{
  "num_hidden_layers": 15,
  "norm": "layernorm",
  "positions": "learned",
  "qk_norm": false,
  "init_std_qkv": 0.0232,
  "optimizer": "muon_variant",
  "final_lr_fraction": 0.0,
  "batch_tokens": 65536,
  "train_tokens": 565900000
}
Each number is 500 + 25 x the weight over its row's rms, rounded and kept within 0 to 999. Layers, rows and columns count from 0. Numbers have three digits each. The size before them is the row's rms in percent of the matrix's.

# up: layer 7 MLP up, 1024x256, rms 0.0894, rows 119-143, columns 128-255
# down: layer 7 MLP down (transposed), 1024x256, rms 0.0936, rows 119-142, columns 128-255
up119 091:431489500498475497495502476534489475496458453475531497486491488479524541500440480519489547481488542489499488532514552491437533504488519524494502504499508515556484510493528471526471525481508483526492467488532477487510545514499486511500542508499465496496520501490461479494523504510488499531497515494488481547492489467516519506522482495495487522514487516542526499515480527530518453486456
down119 092:563550465495535482449495493486520473503542533480502507467538480494507495493536461514490536540494505504496503472491529476495491515514467487515467508521486499457474482511511481510471473498510504517506538532509489509470500465529522493453470451551466491448462536505483485530511470506537502486474514473456463530532536490490513505519500474513514528492500492509508520521479496484443552517535
up120 103:485482511494444485471503480465513478475510491519497493558448471505535551521504480512501516520469539499490502481499519462478537494478536555467476485512509503499482502504518457557531496528488509476504521502508489503493454543506515518520470478522484549487496516447476548485492548484478515547456499538506461512482539504492504491454542497495486481480537516506504538532437542496499477533493
down120 106:532478483483534522517489548551502475492525504474454514472490514494505511483454500475512476499496541429500515493501481488521496534510474453514499496497509541518527501475488506528475501500538510518492504503508480487527497495513536527510453486443503475501517514472544495510497454517541493468503505492523500470522475501508529500480563441473525493459478505528506549465495516483522500533501
up121 103:488522518500498497498446461513539526559505473498504520492539459490538500499489432478483434513498501549466513497504452511467475523512508506506515477524499497470494517511480558489528474519488529500562497469562509475548501502480510515530507510512473504508493463490460502511509495516522540474527467506516453534502521449475518459544494496461514503528530469503476538466514482483497532481518
down121 106:551475514510503528491503466506520548503518503489513518477470476470547514504532482541524452519510473489523518506518517499505512509478484459534506502517506501487507459523489500503495462513486539494520442491547530490490448455479541487528540527477529480479499524506513504473468503443491557489488524521466465498500494484483497473449524476471456483444503500515459519504496478494513487524499
up122 094:497493490526505529485560497467503550500470477464482480537432486480519470519533508510511487548479462518492482517484500543490487515483504532503486464518470477462475501529535479508534445549471464491504494491464511487494498472539510500473472465491467500530530570493507492516523473516493487447505563533496517479462468487481550501540478502483514488465492506495483500466485475473465471515495
down122 090:486506493538492496540464510495481466485441505505491490536522455492530501490504470466506519547496518496471508544539482560493500497501537494495533474514470459512473475501475497511450519514464559479546454496490527494483498515479480510484507510510537496486473514513453485467515507486472482512536489523495455502534493499573489507479518511519474533549467524438517464507508525518465490494483
up123 099:469544442467526504487505497509511496486532512529512485507488542538490500470541514475488544510469487534517519483507491479520525466509520448505489529460489516544522484479511476506501478503503531529488500502448507506477510504509526474504477464473511514532501518492537523533464510550504491485480506480504506571524482494503506469478526477494496513508523543459523495489515491490512541518488
down123 101:508453479524481465550473510515530479524544521539489502503513507523463492491525462477481505485482484489530548462504527474457495493526488451516473502502485556526489504493497503506525485472444495590465502476468510495524453505461496480513456539476519474459519491475484509549495518512493476538506512472499535563452497457482487479499496463476486485480486526500513513491508486527469488498481
up124 102:539476481537524512517470510527445491452479466463503493536545534525511502555518490514544497494498501532511499551499538495452496472469522512478503455454471530500434485500473473536539513467491547510510417495510444519519524505520543508534494502532514471480457480507516450515486475508514507464504522490500499538516501511547505468468482479491512506485487445506509538490481492505486504497471
down124 108:476502470504501486514546528479526539572490503475490503495523506469488532477490509525500505486518542507525514487484462483536475461510487449440530479477466526499544464501503474502495511497528511527446518509468554499521514474465469490489518499451508533484469463530452551486564514470523499478516501515475521492482486507515515513534494529514499519444460535494467481492486490509479440524513
up125 104:472454526568478505509525486486503501475533505488478474509503510501529493499470550507501509534529509524535505525448471518468497450513540494527494513485504495514488483491528497470511534530539475513511509500488513531506499501510458473526505502420446504539524494488497523477531529515499557514483498496498492537470517509449507500547521535515482462498528491458500509428542507526513515478501
down125 101:515463498539515487483487485503525547492484476510482519543549505482508485478506456497492529560501446493469478479556504441501500487516502496479459469485530493502432507523513488516498490479485488501489534498527497514526524489512513495493510475543478430509512542515535490531491547479505475491511503488499505489468524474510460553522517503495492496531512508518531520494501485484503461503512
up126 102:470503496472489520529479472513497505522525459495525486474502482538516479466449497505487488519482504475499500488551485529525487488477498539563499478523496486474483531516508557502469537562494449477491505488474499525554453476479551527510519486499494487494505487548521554475535510493514489552501530462495511496470499510548495497497496450510538476510526522524512502477505490495499544503479
down126 110:474501500529484482434485460488513545480451445509511493545509506494479484474525522498499467522517476513500513477475536507474536543517501459502542474496378471488487530501507492515502481514457503462505485456514525524433519520440549477481505475516494485506537517496510498508488502522510502461522482479494528514488516514509521483501519498479512507512510459464540497438509488473510526487471
up127 098:499449546496485519502544497483515524500522496534512505475518528485533530527525537506508505483556485510526508505496476517516506511453509512476507477465525528516511485550499469482487533528465458525533523472500493494473425469467525530445492507527487533488516486454528505498469493483545508510496531511538508506483510462535498507513488550495532466519475500480520528496493519482503536500489
down127 106:500551488534476506454502473494542489486510525497464467477520520486483475503500520489519506529510492500494486504506518484508482494527518524469509442462487473507482497512525439539522505481464475512490499471477493455540537493463538534522525522508513510522505492523473529544567533509496473538484505525503488526493495541484506482502567509459529507521494494474501497498479460518496509496491
up128 099:505466514455527460525503477470496486494523516509554507530500518479506502494476500504524476533458483534508557503511473481529485498463523517519523546482508459501533493479505530526476490487493508504527479499507461459528510503494530579506519469490500473470491479505522493498478467533491529489501470519488528527531507483524495527505509500498497498478477518514499516486493522526489505477491
down128 096:521455478494493511477502532492495490487513521508493532514492492526492524509460463468534481491505478529514520525506495477511519480510504507517495515522501499520532539497508475487452507494514495485476520513500456465508536492532512473519507500480512491470451490476501493504512503477472465493539505521474488446484504523513486502482555487480513546468496434484542541506521518547466461468481
up129 105:487489498499520420509507470518481481474528505533501516505461522476500528530487514464444529465456506468527491474511510557495513480520506494513498521477499486447493497484472496510486496489492527478513495523498512456509538469539470473497493495497548444522540496519485481507462500532455518518526508567509526501500479522542491489523477481496501460543526502536502501542529523469548500521540
down129 118:497502488509562467477488454491496511500483517487484498498480568529490539499469531437505512492477469476474480468544510541497503496493518513522458482467498488452475517538477508542530508515475497464468503562525476492505489508549492462504505480478506457496472516486517499494477523476486545505495530495503480466506516467518492521490495514503496484504498542503495518520517487486571440524493
up130 096:494506491494494526509547480463525493492523499488523494492512515469478517515513501483510487468481515527490505454553515514537490487574537518488495505521468526534536479501502501483519497464525540455474488491483515508518534496514482498500503472481495443512526531487533481479516556529515549503530504497531548492536489478477489501534503487489513540499489492512506483539523525510456479530492
down130 094:480496478506482507491482557503519503544454511519536498495494494499539538493464538517489478524496465524526487507463477514510498519446537460541512495484518468507486497531513573517503492513483500497471469460487496473454462494467517509493513502481507499495496495515533528505479526450504525490533501468516481476460518525463537521516492505468516480518483511523463549516504486525454513515518
up131 086:525509484487480466528521505514476499480484485448476495506479486513511454502529518479483519504492478513505526473502504515506504535495482474473529461526544495476519515520505507488474477517498505548494486508521516487501463499487471548484479525439491488467534484506525497514539462474454483444473490512511503476469513523537510443458527540477511483523507465499458514535489520490503476468468
down131 085:477526485490470506500513508506498527527487552505492502478473486495457493526495471513510476514475513501493532515474529466493477482478522505505437499473500519518539464507489499535494492486505509471493501486494538456488522516530503436494468505525505495497509457525442510513488519575538542531516492455469493515519486467474500495554511476547522505521488508548496480517486497515493513532513
up132 101:464491480485490479498519524518463532466478465485521471512471475475547495538509475534519532494495498501493537497527459523514533506456504500475478457508490501474472522495484501504536510466512514508499525519473504525464517499527500502522501459454475525516491472519500517500542489516491525500471487437513485535455516516474513496456487521544486505524527468485511458494537506497479535496494
down132 101:487541472542508521464508510481487494509501485498466492514513525438461514490482473501517475464480486523524491516519483497532487560486489490536462523510494512467535504518488481480515505494518522510505441500481483469518495482497523471498522489491495458527473524530531462532493505466461491450510496485471473477541432484480489508491532509462476490511507472489496532476460448540485475493549
up133 101:498516485502482460492488478472491489510479480500514491519537511543496495547545513494489530526502476476513506496499481512486492499524530506470474485531494486503482539514474490520521488530438434500514501496527519471517514488503481465446458512533455541536497459508498490505498485512565530503538453543523460494487502490490501522428535518550500483502512543538545496498495507453509513486458
down133 104:494469481520517519496475472574521435521499473516531544567491499491485529466524516549495539472515467510512499521480494479481540496489508496497467541508469487505490469528491482483541477495526509497509500512450508465479487492466497474495524523503518503498461446465485488483501483509526461473509462515494480498547505470542454509547504475476538494507508524506491492501512509484510493500470
up134 105:487536525457505476530521510491507515489505568498489514475481471483482513525491513471539513533535478495482526552559529495537487494464481524510518505441515485517520523480497465511544519516534485493523536516501489499466499493523459437516473485484545533502512453518491538506526511480502510525528493512481487463519503520558514534483505489540439474460485528534485475475508458480480507514504
down134 106:531478527522521525415477544497508467513443483518484528507485505506498535491481506468492513498502513510529454492525509526510537480505485501494525469517525540528474481464477523499533477505498550458506517541489536518560494482495475536524497450469477520539464484513501522506493518499486485513471495464517496462502535458516490494501479497532527534513529502500517496518504481516514496482479
up135 098:549492463483498535485514508489474477491533494490508495521541479520480473530511498551528524437545485499490536493496535501531480516518489511518502480532483533507492516565507523502514498530514505472460504533493470507510547483498477486538482467480501490465472515512448473509513503441457486510513504490519558487476522430507497491496510529520509523508488493492521508491505455482517536513482
down135 100:472471485501498575520502519503517534487535475488521504495511550525504514509511515482514494475484523540482437493464533445515503512498519545497523457493468509478480535490519500441483465480508514498517537456504476552475482496511463547471552481475519503537492518501522525516489538523493478483494515476480476489497487503501493505531513486512525464480442560506527477510543485499544463474510
up136 104:490482502500481490497524478521476489521545485557516526473505525495508551483504493457496518547491499515517535523471461492499522520491553487475505521473465494513499479468490515470501514493540508491509453504462453445506497502497556518518492482509487485501512521476530519478493484513520496460493498486517513529517551514495495479514500459515483472527496500442487505496479490526499529529499
down136 102:482495501462478496492508501517527572520504505514488486521496516537458502507463505514467506480544495490508466459515542540500515528478538481499507525442517504503467504526515518514485494503497483499504498525499490479456492510506528531508502516543515486498461524485470517487540468490531501492473539466498482503511486496532454494480429539508516483555528514498486552447508484463504514496521
up137 098:517490515539537516512547513464486509502520552486484495469467482427492453512499443531507465470486479511509518528529446517480502510456473454513521499492509505509494517463469488502494487481484513484503489498551498487452522498524498506498554477504458506531479513526535470485528502527455436480485478502517508555494529498497492442521491469492511563504511490540478508488480475479472500502473
down137 095:499505465481494544515502455545482493504511502534502438519473473477495495482544498513508507485465513509487498481492522457508530502570529510485507454464494427513525529488495515489523463490493506515468490507469493478556484542511476467490531515494488494521501518471520512531487484444511534503500487498515502460517515528464503503515480503490460510509501520468510506508492540536532489518508
up138 104:530497505474518515523490502478488500540500491506539471500495457489492480468485535495504482445514556523456457544440470491471510464532496450478482553493561547508503507493507521503513537503471532490494537541495498490517479537464483507496516532516530467495495510512489486477483521494524497500496513557508486535447484484509481495491475508496484483489503476498507489493514482518503516511488
down138 103:525537479521461479511478519502516502464501448481474467540489490465497516476511508483533501470470474500491500530478505499470479506489538538508527468520498491522456533460477467485495522509517493535532473532511511505540509496511493522547517538506485490517547504514533502493511489495519475518486543476512525496498467508532484482529477495514533519515467522492485454465467503471482524461519
up139 098:454505507497477537474517530514475510514514513485497459497522468472486518469475514501535523492503505488483509509519441511484509524513550506511470544482484460478495497503495473458512519484521520535534509481495487499545493492482485484473531510466448499469525462501504484486502548498484494488539490489489478536523459521511543523514507468495535479491459494518514492519512486518482483514493
down139 094:454499492498500482513497457519503475522479476549475537541492474516487508486518543495469524492429542443489501471520529479532498497509484521511467472520463506527527505491546534522493511515496532488480485503484496531505478488505510500496485463529510517496534447511502485500532537489515510519484478549545455507532510512517499475498522510491478515517513494471491506522509501516480514538493
up140 091:521513512544504488542493482481532522495445467508493473448489539517422488548487465487512492524480530511539519507498535442493472499500497511477516486484556487513522457474502512522547486543520505516544495499524485525496473522488480497495473570514524485512526528472501499527516472523529479479536513490538513497479495514547493500521514477499501461511519452530475503530505478447523463476501
down140 097:496462479484537520493499517548509470483550543465533547512548485474576493496523511549499539489522483485449492490494478540486536505500510540526515544497480500491483505517491475498467510481479525514481471506483521491490503482531513491497522465447480487521479491524489506459471529481479534477458495480477473463501513491495521511465469513495522511513479563476497511492478510507479507527520
up141 092:498512463484495495517536541457482533487466512484524532517510512430489498497517466473465480511506497457485521509511507535444507526489492492464530504470494488491506523511495498492471488483487518505528489486489501477504506510491503545524491503484524494534534511518505471462497513517516514471479502532474534501524457481522462498505486519426504497504477512501513548508484506480493535469528
down141 092:510514532467472534547497455509475512530502512486505528495484477532489515459535510497476494523527479474478475522476490507468526533476504517498572487478452462499504506489485516508569515482528477508489484485505491521493504493472494464461464485511476495483477532533497536497519477529522506498464525460473463508531543445471466517483525518516557496465484519456509479509497483474537477518539
up142 105:501444506515501485559507478489478493550554510478487529507536495547488518500511533522478499517483532537503476500545453498488514537496478515514482493486477488497440524485514507502510488508486523517549534511546524533496523517500554473544480496494472490480477487526505522438500471455504547505512520498499542464486493527473506505492486496489510514479512489484497511478455490491509511537463
down142 101:507512544550502484499529539504500464496497521459477504480545542497479491479447505479518492477495479541479490515481473531507491492484516532493481504475530513460453505459504531560409483512507474513510466488482502488490497487480544513530502481469490502500495460486532504502472515485515505507501557492514503507496476510530471519502440485502501513568473541449492490453506504477509482482518
up143 098:511494494509539447512494464485487493499528491506535477477517514498496511478504512476512539451487523527487554455486547478510523526454532525526494476472460520500475505516475460523528532532488505520522504515469509488530505514464495514542481480495505486490495530514477547476548505483541529504517531495523489516488499463520500523493509467461512488523503485519491436486480512493494519482467